{"n_layer": 9, "d_model": 96, "n_head": 4, "n_kv_head": 2, "head_dim": 32, "d_mlp": 256, "vocab_size": 2048, "activation": "swiglu", "norm": "rmsnorm", "norm_place": "pre", "norm_eps": 1e-06, "positions": "rope", "rope_base": 10000.0, "rope_fraction": 1.0, "qk_norm": false, "attn_scale": 0.177, "bias": "none", "tie_embeddings": false, "parallel_block": false, "init": "uniform", "init_std_qkv": 0.0364, "init_std_o": 0.0, "init_std_up": 0.0364, "init_std_down": 0.0, "optimizer": "muon_variant", "lr": 0.0117, "lr_mult_down": 1.5, "beta1": 0.95, "lr_head": 0.00914, "warmup_steps": 200, "schedule": "cos", "final_lr_fraction": 0.0, "batch_tokens": 32768, "seq_len": 256, "doc_mask": true, "z_loss": 1e-05, "train_tokens": 149800000, "steps": 4572, "dataset": "wikipedia_en"}
Each number is 128 + 24 x the weight over its row's rms, rounded and kept within 0 to 255. Layers, rows and columns count from 0. Numbers have three digits each. The size before them is the row's rms in percent of the matrix's.

# layer 6 MLP gate, 256x96, rms 0.245, rows 201-249, columns 0-95
092:111119105118156182148159169132106133143140158166145122127126121121166121127120107122146163085140109149139105119150150094122150108127135157133174079155156141147121122143164090173149126105102134163150140136120158129152120181104126122098134139118137143179140127108166171131162110178130126149
098:135123133162109102123147124106101116156129088155141143115105096168129099134168118147070124066105113120132099091144118128131137116113163151122153138149141113119136112137099124146120132096074172086105101112149157143160101149106142089110116106130115114112144141087077129089120140151134165108
099:083137168104125133134150152138145125177149106107127176108168118121125128111133148139117103165163120112155084108115139149142143074109139111125162102110133124128147131115080163114094124155128129080146104138088138151147053135104152136127114149162110123126101127153125153112136124127087090118
111:121118154104142090157120153130132141139133115179115100175147145083140138144097119122123124106123137145113136123123199107082130164097114100113112132120173151082139123139153132120097151095149154137087076119101154116127151123133162158140111103109133119151107151129094156122166132115108079128
106:150143145157118175133143133133099121096172145131125145134121087147127100129106135098128138121152151132116123109155128113122073133147130110113156152118080093110073162139130134120150161101132165112171144136148121169137144099154100105114108157158121098136140137178133170125089149121186118096
098:144129116113098090076116165172121160162118134115125128089109153142096093098097129120115125110110136087133111110110126115104109117111143103112091164105144137130151103114126131154136135106110130120069129119121111116113174106140164138126162190125109125091164088136146121134132165081101118161
092:091157124212095132175181136117092104144136156141090163103126110143140151115167144134128160111154109121155112166135104129134169101120098131119144118095132108072123122122119135132134128133077137154104128148137167120127141116138097176115133110131088111137134108114146110147103129146097122136
098:138122130115160144125108133125171147149137157106095107115105120186135104143152167151120114115069141158161145121144138153147120158119153114141151112114175120084133110096112124146097122106088141082153128101113142115095104089176113165154105131127098112111128139163110113100116169163131134111
087:122170130145175078137155148148156117102144123103111131149099116096143101148132136137146143159144078111134125151113138146117116133146165154141150088109139137158114100069086131158163094123102133128142133123128118135085159149122120125099200111140112093084111144145129109128125106110106165112
101:142136140067108101112075139144097155124146128139142140122167145121113093143123158124093123116127134120113124113144139159158165103112124120130117152108141157092159107083129087090110112131062144124133135117137124100137127123114108111164109220120122176099121144124114126121119115148155107134
083:110135136116142158126117119097109126158072096119170124151127142083148161103151151150141144148166132152101142124096154115146143151078089132120130125143150148141105140097122135158152160164139134100136119141171122169182107127106151170119104133155103114095129116128175117093147115081121124142
102:160123077164115115148135135131117136147108137128126130176125097100147134152115096148128084125145174095136158114138131125107113108072169100135147155161120114087112115117148088173123157102145115097114120122142131149099096108139136141157122147152189071109121133165137127161136138158136126110
099:125153128129159098153196150090136113135142155130174123142139123108123150140138149121155134155169150131122107109161111081154160144129123133155131129135109088085123140133090134108102132111140123118143167127041140134178128117179140126133131122137137148129108105100150096087144158105134125127
113:117128183115112170115133135116124100142121143142125105116151119127076127136133133117119158143084143161159154126131114130139102129184113173144120125130115120141115148139135138121106151071115132132152146106149110131087130134110126127092237134137098123106150105097128096112096132152100155114
103:135136147135100148148145096149154125135157066169087119088121106130151151096151139074132105121132099166162157099150078121118105104145115165116104130134126155148135107143124145084111136142113150137127128081118097117146114101125098135128145108102167103160185104114135111153102138101125111131
093:148113131150142147148148105109085129113134064116107162146128145107117128118105146106151150108184120114130131145133110106119180133150133140136105134141127123085127134136080123150092118075142160132091108081140174139150153149114136172105137159158123145146163099154126170147109097153143145111
103:105132111150091126111160124099143171112135057093176077115162140132112131176141122172157144119093134118101158096125122123104158134134118098127127172115100169126130102083104124128156131118123136127104136157147131161152138131120144133119124120134162132157095131129141133186157121144152153160
099:136120102136147102148104112148127116136134141188062103155110154085134132143129145122114151121128117147076149089127127095135116086088139121144110078151157133144118075118116131127130098144127152110070152112127130081131096130092109149137142125105107152109122121113146155154156110137115111177
099:158156173108146143157136147129165162134106134135075163138137100150119121157122097087152132133119136180124106140189135149111117161107170096141134121125106171124145108135129148120126107122135125099115123144143109120116126103129072129141100109093162118140130101174072149143129164153135094111
092:104107090114124096132118123135134140146132183123143126113165141142119125156166132116142179105106170094133135135089174128108123192121101157135110104102162110122113159137118149136130118128126136120136094129084105111095163129143107132122164145124128108210088119127129136115125150159103167134
097:177095111098130145111171115124148093138161138104084101172107136132151142139092117118137199155165144113104139138150156126147153137136151149146104106145113121116129133124149120146119124131137148127141104137131111105156138188133107142106152120165118131171079078161122148130131151100105101092
098:094074099095063113115153130124091124113143163113152116178156126135124114112151103126101119129142168118112123142157146132131125114148107119138149138195163176104149095119127122141083139131111130161147163113128105105089132136141112120103121140099148106135139112115129172143133167154124078134
090:169120115141099150138137121136116071131115157146111127093103146110118123117174153137078115141147169144094105128172097137132091088094102102125172135145137138102138068100103110113115120144128123153131164111121161155098127152185141115124109105156132158106146122154114097119114108148137115103
094:166150127153175129148082124122177163134084092143157127145111152120149154118108136115107147112104110110116132142147125150159112179122136103149098119123129133134101118152078094185120120151133123088146142118099161128144115082062116146156117122141165156119124150131102128145124129121089147136
075:105146076113104094123147144187120167117154143158104102124105150157164128123153154112144161116136180079119122108127149100143079106097091110141109105091140120137134107136095137154147116163115102127152087110151134153104115121118112117156124120091115093139151115094104146107133134101110151104
115:094106127166132145153135114112186124149093155142061131088122124133100153164125118108145108142114144128192133144106162082120084123099116144115121117079149118115094095095115112137148117128118141122160137109164095143149142129122137099089097096157146122112101130136117105099152117120143114106
102:139124175137107129188108114092135151137152177118124123135126111163123128156114131107125149135113137134153149133121122135167129140123131153129082125137095089098151132105085112152118118144105193085132132109096098156124165111141125134128110110140136150175163126160147113096100173138182152110
096:128127140132136166126166156096120136163174094107126174140122100142144124106136150094132127106159137155110099092155106136145066162125144181130187119111119134115163118147153082110114137133132115105157155150118155121154163114151121127152136076119162108084130139115158114124124101132112137117
121:112132150151119173166147159098160126098141138110137124083122158123135123146125095145130127133098142069136132116111108166127134129101112151107112111159118142150141138166143080171154110120095111144107142142100140162110129129165128105127193165141157137151127151097154127140150185131103172128
099:137107163109164129146093125091141139120126098141115147170136088119142098141121102133149150149137127119062134080112171175177121090129111104123128140094119121123094113148154144100115133132155152141102145175127110080124159131098122146114131144099109135144074116149115131151143118153090117095
111:156169142099121130100113135164105164100152136135103130110127104139121158138144161096128170099083132124144104123154116141149129125154157085106105145139106161135142120086119149136118122140093178162153151133146114113100094118148178086097172076117119148131150100118121160138125154161136123107
102:125134142099115119147193130158129114138142122142149123133136101152102126115133117138107106145134112156107175087112143096141112120148130164129110106097117134118130137160120179120094148107131147089138084107108144105143074144177133106155152112155175144165101081141105154135103147164105162148
104:094156119134121115143107132144158162116102136121121122151110123161112094133138109141142157149140090145096087123108132150116151072144104133141184124117123118107134101115104111108102132092145106084122160075141176120140111169148151150110117137154122106058154115090150159125132144156154121106
064:156099115128140112097162131154127101126098201113157094107101113115113151140155116117150102148128126138137140105121087145077100140135116115141125156098155150172136143132151117112165161105127123129157124153144148154118104057131126172138161168118123120150138140143149098112117131149104095086
105:145177151138118158106149103087123143132145141131125116111139094162166089159129143132084108167118125129109147083155134149101128120168126099157120149142135161106152121157127096183135146128167110131125155085145116128115145112112118136146119180155097123118112107165114164134113159094153168101
102:138140157139148158132114158123139146106113141170135153180107091061124109101133141109131125146146118094166120150144109128112144135118113174148123093149108165097139110083145109123116134167086146133134117147189085128115155143188119119121108131092152143140108106105137144154128148139149105108
102:142129153150141128100124169124160100132097109129119152150138094100132118096145130134160102115137138119116128121111144150171184118116088156185140086085108147137086122085096094106157133113102127116150097117096145146147103145096106113142092096139151121114182146101094126122107098110124132131
088:115124131161123107131134107106120150132131118100144166114108121129094121148136108111134135137137127107166131126094107090127107110095091110070143129087164137132132109118120139122126114146131092187115146146130131114148125117075121160054109113179141144137090068146130114106145135173132116173
104:141142118120109115145151109128112102102112119115132145111160102128131130179113137092097174148128109134123123073103125133136097154143109136116192094118117078121121111135127131090125138128111108145140098140090120128135064147132151139156079136081165099148115116150137173157135184129135149127
081:128179106137145109160116109127095148133169160109125130127124136150106110102128089128106113111145153126092132169157156134143137124144104155108138145098090111089102152124131121130138150158063105167128098104129129109142141135169111127135126119142110085129093165173153107086129104108156153180
102:136151198116148153134132113128140118149122151113114088132114100100186139164144141148154125157133119111146098114169155091131126118097090106110104097129134152107072113133122100132131113091142092139133131171122095142146180090109148115136129120116099128149140123123185134170121119155107116144
112:117157123143068137128089147119114132187195171131133122091107130090189119123144119133110133117123139112119099131134115143152126122172079123131141106114128177115147135112119115098134148104140126158133139115128123141153107129135178108131105144174108148133139158132170133151162175150123149146
106:111151116113108099085091152115171121109129153137107142145171127113137084128146125152143125125152159131158124163125124100106096182190101125113115104166185110107157132139117137121124145099146105116142121108148183151089146128154144116146121116124117089149075082116108122123124146121113108128
081:134149133099125138140080132125092138146137109151124104078134119101118091134118122103135131089131114108125168150116108156142160086124134131100131109180126151092092150100151120132137136105127106148105143079088101156128148159134137101152141088152131118144101176110122168131125131138189176144
087:143143176073129146119059116170091119140148159130142136125151098154132154131131092125089128107098175083158111129148120135105121141126127136109118102144134142130156115148070124148109097129092156133111147095147133104124158119138124097140127182140130161151132147113130135166119098162119146160
111:148118162151128166111093154140157119126118113158124110132120103089113125120090104110129166144085151099137127111162133128134135135119130125158167073129195100146108070153144105116124104098135140117172131101097109141168151123141179136135127131112082133133096152141148162101099126136153127117
105:162113124088090155153091102127156130124157128117103050120146093164129126146134118088136177119133145125118147138150151110128133118109166162140111139141112100098134121158115066130112102115093137156161069067124124110144105149143140122127118140139110126124134125153150127107111106163154140126
106:137165093132130120123119144073144149107103108141145142124109135116134145120124130099085158074126090165146112091111131141104191137130145125139167100122084087151193112129122108107152111139170154133097118144133116117135116141134157129100122174114114110107139140134119087099093125138136083112
107:126163066155124145155162116124155143118118140121118141131139133133153150129080085124160125118159148116064108168155082123112146138135155148080162110178114144131119134123138153134098119146135137157093134125125097092168121062154113123107148156101163104126131117140142134123144126138154145119
# layer 6 MLP up, 256x96, rms 0.237, rows 201-248, columns 0-95
094:150152168083107114130112127067142114173122175111104086124147139102139120107126142131147113111171147114144103139153102077136117094112157145142153174137097117119123132117076116085141085172143126149142151104122136108136081149138108120136102108140107164107107103121107125125156110124120111153
093:143091133099160098102088091161123143106134103141112119142165135112139160144123195156147085122126114087152119118155103105118117084112098138156160131119120151194111142088112109137126144129143148101132131117114074122139134131139121105156163124142113143101112180151119137131127165112161146126
100:108115146111110126118093091129091154119136153102142105093171144175128132076156115114114121151094136138100137093165133150125120144099113097128099154166095129111164141113106136100110155095146150153117090165128097134115140116112114104126160143087123122138123097157187113127167135127138169156
103:126133150152105148145144140083103172124139128131105162146148142103148127073116148166133147154104150093139133147125147135074102129121107084149170136121141192125116127128159111111140147167112123157119112133124118113089086105134148124159082126124177140136165123157160155134132097132136096102
110:144129115110146096155145136130160138128137108107114144123114101146165126109089127094116122127080159127107130119143098080165075110114131131134111145141096187134114124139137135143134154093156149133138196109114140163121064146124100139109107118128106166140099132133108075155138103118085140133
107:155142132139124160140156128124137104081112158125151117073140136194143138181128146163137133127118091068123179087119117117123140103104163103132142127130130102167130145170135092107101146142137107116062143148122132112118141134125131126125137120118130136161135121133141100134085150078106147113
090:126098158097144127137120131101109107125110145122129165177107100136069135145129110076072139121128149132137116115106136126108133130112141159096155137102163129144126140103135131116126166109122132160138165160146151081112157097114093127100117101106166153080153151123117110144125163069107099130
100:101136144163118112137125121103094064106122157127166076121132143084097173135146133111142140141138122100114134159124101133174120090067097105116158099157156111115135143115113132164152106142117149112137123120144152136092110155128106131114119122099134144149117138126143134170115128152145118051
098:082077134115129137116119097112105123109148160135079117143152166157105144079121124112119106134152149152122136117156148134165133135125092141107090096143152104074119159112161107109152117134132126114143084134124132103138084116116150138115069142122122150145071127149143135160177134120111115162
090:165108115064160110177151091120117134114166150089119133144167169119111110156111116131110131134099135126129106126101129147134150098148104127091108114126132103073138124115142136149140096131092145107159178118123148101138131105123126171167147128110164168103114113129131166102129106108154170105
090:124118163124137135135116152157146117165064141088107148137139130073090149100120136150132115120140085151080143063098085084119144085100147147163100132097127100142158121105142135129134144162119128137142155117142120134140127122119170114132113109155122145135157091110166109103134116096115109125
096:156091170129138185141154123099148143088144142182147135150143130113112141141137125133184166092118118101160121120116127109146143103083175110085117139142105123138116135173125127165108128130113170140101168112121161127154151134145129103114129138124066095120151118122148135129121084116148120110
105:150113138173139138131132150116101141158174151105163117176121149141137082145095159090112129141095139112117097116144138100093112110116121109133096144173095156117139163088143134137113136062134135104119161145120090113138129104158122140111112146127106124110134094161118128107185123173134150107
099:146133153156136114125157119139150144106107156138143140149135117104195095166132128128117137132155158114165129145118135179157139148125144184122128159118130128148104105090125155115151119127163172137113109147107132154155154115114144083116116127169085098109146115133066127098109085115117101162
104:114128124123100114118130109146128147090113132126097122107169163080172189149127089123126103124118135121129126149086155110131102118118120110091139123084099098128116109150135140140137153124109071127096118116083125145120121099087081120088133152162109093107118111134188154124158124122165132120
100:145166115128140144146125135112145130141118096159100138126137109123145155087153162097124178169183127107142115133158125151158122146145088113097135164142154144200105146151142122115111110116158138127142128150138119189107107092106131173086118092106159119143134129158154122141156131112134116104
111:084169171118143162106109126054127140141160113115157126102138117111138140100110107149134126174126123081118119116140122169156105099125130126187114086119143160157089162144130141122145120138116130138128121101123129130117097113132148091097096155135095152101127166179115153133158134118129100138
094:095130131116120122174103100114100136112119124133117177143070129126123136120133112124123141139120116117106107187129111140148128096146139098074078130137144147141125101142150140152144088162169142081138162102131140074113158141102102083098118124154101123114095149139154124137150137104102088110
100:143108140135082140111122136108093122090124151135144135114188179086128090088148185151133125166167115116160120120110115125124122118115074172113141152144145161091117130108118111123153132125099109106097140151153130150131114087124096149129108139119139153154114073133153115097119099107144133118
098:104126110136124151136124151154103170110170144125093134120116077114102132110109123144116087171113116166152112078143132126122115137113114134104129143147088162085127131136142135131102125104116126107140148122095131079106130155119096103116144117121109146168140071111114189133107063162149116141
104:161127081114126099129140147157068144145122161132117186111144114130137150081115116157150135142098149166139108124104097100112158160124122120109131126116145174135128107133105156137092109122121119127128063117124111111164129116117140120108105156097139108092132150126105148140133125046155132111
102:118158098103144099128104108144135162112127103062117116107083119098100119139108198113081146104149108099132106147060122124106149118099167167124106137134152132124133131125139134129119122095131105129125084109164108116096097125111127109077131172137115133127090101133111131116138137110135146117
107:160149132107140155093085106155103135106127141106139131141088130126120129127141124120138172164146078127155103130140140125086137148119163132110068107101135121111113143134186131125101145109172124102075094167138121120149138145170122148110144133150119121117126176126144142116107145100166163176
091:116113130137145093082095130157141141137127085105157139123150098149154145152135172090120102134130095140137129087133148088125176101170129119101114103119147136112163078141139144148152103137151138148105133159109117124125125089117127105114148125153085117078071121134126182121145128131131171109
080:139147080100110147204155145139115145093132147150107149154144128128115152095137077113184128126145117093136116148103123140117098089142146109107115137131136153116185128105066142145125088130135139125117144108123138122102116098132125116120139135118130105115091135139084138147176155179132144111
107:132132148124129151139093116165088135098115133107168137099144161129127107115107113144161159129078143145107150074142158114114129167100135127174124152143108140087111122143182135119121155163171110123136130129135122129111153119112101140064135158144131112145111134100147077128106078161140105116
104:097153151127168102152112150166145129141140134212147140130137160145069129104137164132139120085169144143145142162160093118112103120145120132110142113151102107140117176129099126143106130126110096064167169094165113122145104129106139123152136152131114115104121131126118124127121133139143142161
098:111164107128122111135125119151170159116104115157117122115122166127125104136151120141131126144099148137125153110175163132133111145128169098123093136169104099085120134110132156097128075141147167134152085150138134118125101104130145100137156141144082111129177134142169175143102153188140110158
102:129140127123117128200110133153090135114100123123139143107162126136137134136134116102178105115120113103102101082124152116153171119116161127123123159164125082110082166120159071138115157103156147123138109093149143133111165110095135081107134131137141157111114162107129175132127110157146134148
092:109139122153092134143136153163131132126143113130121108165138126132070110149118122071177130118109147154140113144101153143126145108137133131079100139133147109127133120148157118130145122146124107113191066121133136095128123160156150103085100166158128158075126139089157101085136122146136154140
104:131148155127131129146153174114107151106116161117133126082117117116139131117179135146099114139157146108115111107123143129098092144126153161161128199111127147087142122111130124125123122130115104148107166112125108082117111160144111094106132107175087138098106124123168080127155094130126188153
105:142175178126103121126131120142102154162131130130117091119127116115110103126080156178096076151122166115118134133121101109114104135121105111114102138122159143121119128091175149195136142152139093171151129150111137157099167128090158124134130116116154160134120164118104113116175147108147123128
106:151093118155142104126121134116117137140142135156103137121119091121163168149139134135086097101156125160151145137137144140134091111177154150129125089148117134124149127124138118149137131106146110142150101077104171133116062170104185117146080119126094130104162163146104150088133146134147143158
071:105118102187115113114148080132118146096132137132131136117144097111127179112101144129178131141120150146128108094118136133097086104141125125095103062128133139157102107155113130128107108146134119123118125087124159123105134162098158169108158156100147137161112102085150128110091125170163149139
104:144146141132159169138135099163102121142140089152099112131102099093078119104126172126131142148067112141149150119116151129116131101134113091123153142146161139105146128146121135111147083102143170116167138133122153127079177154118100118116093175133140120099131129120112093146147094101087137139
109:117080108081085124128146160134131135124130174135114095145153114121103161138144097111143121122133149140112125142131123095202160104157112136136148116117112114149120173077113148157085147109126122169157117141132143173098162132103127123129120091110156146157118171126148122147117133163162101141
104:135122160099103177124152153152139126099142128130134137134126103124154121136121173119099137135123108125194079088130117142145149197185128184138151109094111166121134142123123129119123125120140112086183096106094115136125101144139109127160141123117128112096162113129103121098098121119128138159
089:144114097105167125154117110134126178113135084118137105117123114137149126086095108102134110132103160149156137125134132158082142144131084105123140110163073157148134078162133128098109145125123115102147142170089125113093130119116131109129122119068168114187099098120129138123142126127114155161
102:157131078125096145108144157130135149154145144051106094126096123103081153132132107130142104137098117122108121134116151132120172116092173131153155161151132140119110094169177140110128172124121113090105142146132132072121159127168133094136137110141144163147156122148134129108144126109121115146
085:132107131089127159113132122133166159149173198092102157101104162119152116118117129092149118118140165119151143122083113156122102107097099095136135174159139087150130151126160141136161112114088125181145150127146143133125138148137142157125165160113102108128121116135132143107133141119094171152
092:107119113159159116138085124091116091106131141149110118138094185113150104126158090139145107110117109124123089103137169111102137132094138100134160158125100092139157151119131160093147172139104141099130090145125083094136122142123120164121108114168103127105140105132178133141123153096146159096
104:115102169088108120158112096109165157091118096107106121151149142152127078121180132149112130147153107113094141100092090091111142107115144106132117143150122094098129139129104158126139098093134130167165092111100144143086150129134113119104125145151113148124127182150150159135102127116140168108
097:102135096160129132175126149124118174127174116125117150099131087091135121143148128130150146122132058089120122122126078212150155120127150137124144150121107099145149098181156147136107119142109097146135102134131108122095109149130128132126168120138143149125173155106129151141098117112130132146
091:093140094100116105127117112141131145140129130167127177103188145096129144135120144096157151091089136130182150164072137101172154116102145138141123114110162138126138106110125140137145157128148114108122136100112149119140105107169128094142114136142127089102158117124132120083089151115090108163
092:071134114106094091168125099119115130098136150081124124102160172104109121146127113092100131137135188128149097094157104162120149162124118177129086121148131136120117151149087125118145153151094146107115170100117110088118156122126123102105156132145125144153116127119148133132134166105155143096
097:107183140101131149129137137130152170082163149121146083137124124181092113113151101112110116066102148134147112162125124137114113094130101123125143160125121141145110169093102115126137163160141118128124083110175112128151160138143150132136111096136122122124102157098135139145110195105135129112
106:124143154126119137186168146156086127137133108108149095102121148102147164138158097140142143130115129089110123185100127149096145108091116125127148068135113120118139125148110165156122110132147110085111128085120125142132101125155133146136181099108137119086126129140166162066154115129128116109
102:176099095143156148099101107119081120113146098126158134144125131127151109143154148174134157134155135138128125083124130177153132091143197136114140107100173140119131141134107108142119147156100114148130119136112142102147122096148153157076152138112086130117144094098115111135134093137094167146
# layer 6 MLP down (transposed), 256x96, rms 0.123, rows 201-248, columns 0-95
097:152132114147173168107147166136074090147139164151151134151139139125115085111119145101153125090165135151125106159160084155120115112142179129133096174144135137109108107125094130148132105112105095148139098141165131127170132057106147117127168137141139160142141131132147132117137121128112103136
095:129106106122164112141129107139166199134111139177155121133081132122141113120173140098145165112145154092104095122132152130152117129152133099083139158147129134078107128086153139121092079149153101144126157116132143144120119159132097124115148112168140113157100133126100134157102104097147109143
096:135117090098141129106133075117119133131120133105122117105118161127136073123089129146170161142094126109135095135164143080150110149171122119130100154134099148115144101136164141103133123073129141156131084171133120111132127131176137181147124118112098137162094129102158110158162140155144143109
101:153134103153159127111152128093164112156118148089173143173097130144131114133122126131138155125138113136097106180109127080102070138131132120111156146122135098153114125096152177147099145118132117097140096135167107123115114116184139141102145120129132103142105157125100125149182147158118099094
106:142124171149127119123168156087155106142102107105119170149137135128166115157118145118148138113135100101156077120181129137155160072149170130112124120116101125148118131133119113142113091078169177072110089122148111121135116111098153116120113111134123131147107134096123122114165136103133139092
105:100148127164147153132120114115107108123130147177106124117128119133141163111108131138161138140141118139150155115139143113103184139113102134156144134149133085118103173094139084132182148177187105148136139141155140117148117122153154152121141113145124139138176119138182123132135097183085114150
092:092179116128136077141158114127117121082141122088108156120158095126094154144134115160127132128143096139167122140099173132140167111074132132079159136090181128126140145113151097114182139142111132140132145121114152154113138144127105156160119119118128115130090120073112145119120141122150099140
096:096137132130079150108168140141103141117071141146161115185114151114117165103095135099097122140154133112146116147128120122122131161097128101148166140096149125150135120151131128174126096114117135134119158121083117097159123119181156149106128109118135087123167159125140136152115097128094077104
086:135147151152122146083152145105149107101056149145104081140145136111127137114096081092102133151143123097164103060115140103126160112129102127128147096152179128111148132160142121143141137123138159098105129139104109087133129151163144147131148145162114152132112164119136091156130128117107116150
103:122105145139130152131154128144073144112108135101159121180160110161128163138108134138130133117151134103162121148143094161144125115107130120092087110136143079134105136176125098106105168152158153083135118123111122132129163146108148127149102090115154093152117116113157184124163129127132121072
087:106131133137062156118153165108146076110153088117138132117097132173143093137111170109156139133124116121122103112056144123065156143132106124153101151114160093150143098128139108132110117136157107122091101109120138137124117146137138096132127100142130127152125084150148141096121164146148153144
099:139134170137162157117110104077106134110097147183106113146101139130119122146144138149102135082140158171101118146113147146161145143149142166146128135156140138140159137117117150113131130160163154115115111125107114127139161132082116173130134152129116105118101118048115085166123121089123128101
107:137089076149149146175115128129118151125182154112136109137132116142154146109098097105150096146135124144091101123133118084132148106123129120161140159109150122087106096098122112123072114122141179107104107126097070135139102138143166114143117138119147096141132097106116103095158166136111147108
101:121175141128140120134114132124105143072132121124131121141134095107161149151130132123133172171159099136185076138077104139121119109089113152139124133133110117103142092070122103131129130119150125109087134114116073129150136151111102143139131107133145118119149097089139153120108099080165170122
105:139123164129140109118121159127110160153114108134118136163118132126117121127134142152103126158112182143142121094163069112138100149100140104156097122113158120149115158169134101147162102142148156072101146115149114101129115151113145101154068106068111104133133123142098136120111137128178108095
096:087093110112150149150154114103139123189162172145130115135117116144136091096158120148122136123169102148116139153121112109133162140159128111151155107088101161123163135137169130113125152138139121159148122107134096137114167135108154100082097146134118122161144109120101088158131130064110134094
105:096136111134086114155131114127083113108093166152139110117124158111123139108085168150124153110099120161135145113122152124089129131100168137137100134140134099127131135098118148143146193169143108122146149116109175141118125144186128172139138122154167114062135146122143118122122115176136105127
104:106140094142113063134174095140109105185107133085145094145120156146111133169112150139133132145140121149153124143150160111117086112145170089120094146123160118157144177153095139113149127133162110135129133130116150141153150115122141143116132075115170132104140128104105138123127119149134108186
100:118133118112139118130130123150164092086082125159120153127138123097133112202126136124121153213118127140138109115156109159133127148134095164128097085137138105134076148146099118132153078125138125121123119122099127100151126112116078102105142104133141142124131102158101129112145123177122103104
100:094132122141133124086131117109182158122139156116187156117095122143141140110144119094099108126162105116140150126127129160087165111132126124161144100158143125106146171139126143060125119189133144145099138146107144106138091145120134150117124130128156114131084119158127123152137200128106138138
104:124137194121144143154121164114128109117140128139148111132095126114144092129102091083114106111116147162146113097108148110157117148123165067082122121101158127165103115129091105098177134140113142103118131152101113105116163097165164099144146137170132142098124127112105085115150147127112115140
105:144159139106111142137163112104079091126165135103093133131133150175106165137129079140132138102121144126098075138173162140150128133140153122101126141142123155124121144140177127151124151080177140131124146114119188127116134148120152137149117181177149150141110128141152129139128083102119142129
098:114130175106117123106146107104144203108152107125117053133126148119117124150142142102145140114087141091121151102140139129127121127142160134141120113119158136120136135123138133115112111100091154098153122132135087137145104163134136116132130135118096118138048133093125105139119100079172125178
092:144133164092127115126131178154139136105080144103096146135095132118142141129123185138135128143089144118127150080104152113150128104116107128125138148104151129135081127135108115116148041133151108151167124126124171126129118111163169153128115086150122120117123125106173102158114088124142157119
091:164145131128077083129113148125125129130152113143129107134105185117162126124158123077113126177149150116108115099114101109115120108115155120145120077139114111099110148128112117119185120143134094079126117142133120154137111128113072125096134135057135113109152121150087111114117148117080122125
098:117138133183179137149161162139183152157154144108117116139158112117120133111131099096111131121122153126136201105115144125128095093141124155118142106101104129130095139124090173121130119169125116169162144097125124122134163111126145133097135113161151078145152160111119164148149141128110162139
107:146130143126127150122108112125117140133131116150114181140132105156138138098161166139105166113105138093119165122107147168125155123138116121102102153145113127147129122105132081126148143100106168171142121110118172132116065134100122112122127126080128180127122139126099098056164126103168102140
092:100110121131170094119129122143127122138085124140119097120107141143107126099107183102177174130143089133130181152139136115106161117145149126163162126125132124178090103118185154155157151141106132116188108094155100114118137171113157131140148141105134161131130145166117134141124121142129119125
097:087123139084123100084122147087143136142148125157127127085130142148133147112143139128137112093124148111155148112090099126144095133161137170129129102141135161117143094113129130141100118178124136139145090140135113192128136132111093082117138110120112166103168084172117082090095127129120126155
099:114103114148109154122134107133128156117132071159156140119097133183102109138113138149080115118114108088115089093144157164119092140153122142141155136161120152165145134095094083098189126101095135120128109105151130144095100145105162156127107139141131103124142159124109136084130128113147156121
101:123156100134135136101135120144193104140098107101077103156122180152121112165135119107153147094161149140087126122141152152130144117120106086085117143142101092167137115160091123113113107144148079119131140103093121097111112103154138124167112110091113142115136098104125132150121164119108101126
102:126116130133117138099097117090124161112067094127155118124122137154118163119143174131063131143127161141138141148142073125130127154163124071152119139120134130132099137102137105137151159107098112103130152136123130124077137118119146131136138120158083120103126181152087108135145104184112109139
102:076120145141113119089147096130067122141124139094111112101135120160138118130168150149082116090163148132167157134144085156132138119106103126149080078132116138120121127166113129135102110145132176103151135127144109146149163121141117121145133124141137106137154116111115151130091176073166145115
073:099106138088165108096143117133164117134096138145119101144130153141109116136138112161144129146081123108126137105150116128112139172121150114099118197110064132135123127130143146116172121128124136126140135114185080173139119143143132136134143115096084128103137113194109106185122132122128110137
101:160143109118150130165103113111113146113090135082103144111146135167134107187149120136132151131095131139187109082148156124150131118163125154094142166138154149129112118142141119107091128109179134113121124140124096087153162127128110115092112101180105118172154138146135113119137133136116176112
108:065114151119140125137102102144150156140085115155095108126177132149171126114129156131139109128125187126127153122139154107163116120175134128154113152113128139174111136136157152169093169115154115126126126181131130154110127125122118135101132141140162162183107119169116108114109124158105100106
099:127121147095162174083138200168130108093072131132094152160133139166123092146163097128095158118126133131135106129113103153132104147121110124116143126109113141121132152105124129161131127093125092139132085179114154111110137105114174137124112106124080149144123122139112092134130142080121137120
095:167102138133102100137121111148053116133090143134117129116119108089129116126100103157115080095149135135115093093113120153165158116123138155121140113146128092154148132134126132130095103157168142092122109119089177136161167146145159100148126133126102091087113135140110130118150116159098092107
099:112084123131161141104128093138101137143176136149168136091092139162119108109131141104160111088152093091089125134146131136089152164124092107159143126127124153107157145150125110117127119089096130140160115125139109158114167131119109121119153170161099132165099112149095121125121087100074125125
085:183136123153117149141070161149113146081160134130130174117152121123127102075096123139147151107104123166127123155126149132129158099144131118123168123096125133115159122103118116141121137123174135114109125126123169141127138155111143089143074151140116110156120126127129124075164106199108139128
095:155136128137122124118118104120145132120113156122128122127133133169100132089107159128174118129125120068135162093126133110085145075153098160155104150111116089131106139092129165113060125106112171146110108114131163129142136126128061081107125128140109114118136087155129119111108134126103165121
107:141111122138132162124151084119157129138135099095133128094163183133143112121144125163135129152099135140094194119163095144127141119107115103127117113164095119164110115146156127148142130157097144138128143179151138132143108107151111124140133119151089153106126104053177104130150155130135142166
095:106131137147137145151094110126162185133156145113133113136062098143144106090096095092135117176128158144127100075087159103138130111159136110170128142160146137127114112112115159102138116127113102111115109119133109114148119143151095135133132141127134189118099146161159149109109096113160161138
089:113136195096123146095147124066134100133151147135101155114143087152114136190122129145171139150137160117130160140128122114125142150147136121164159166151143115176116154158095147107139135134097106119146145136113061122106122151125146153112159105135085129114100137146100120136137115160110127126
099:142116128159128107100139086103126159132134103120162128164088185133122152103120116164112107093130168123114166147142154149140114136131166114095146082131105098158159097102162117137077114159128117096113139168103170136118111144132151118156099137101166110102079099120126136136127129146120141111
109:138100126118114116138127178122167137102069116169118138134129128138158130135106118149084161111175120130095136142123106148109135146121093149146128143153108122086119105115149066145130122103128111159122121095123139096096093152125163160122098097104134137113199142146152086092152113126142135135
104:169137122139142142109129137160082163136138139134145156161187144108121155115126112161100121131130125145130102145119140119105117124122112112119146111132154150130138153173130109154150140172152180138141094127121135109142096159178144123148130140163093118115160126136115129115150133233111129156
099:153130135133110125094086143124103139127097128129128110136100132112152115126107180129128179132149168137118187109107098182142105132163129153134141120156126128157114171121132125154125140170127109108085124110143186161158114123160126102108099140107127188145116115094111114119120089168110115120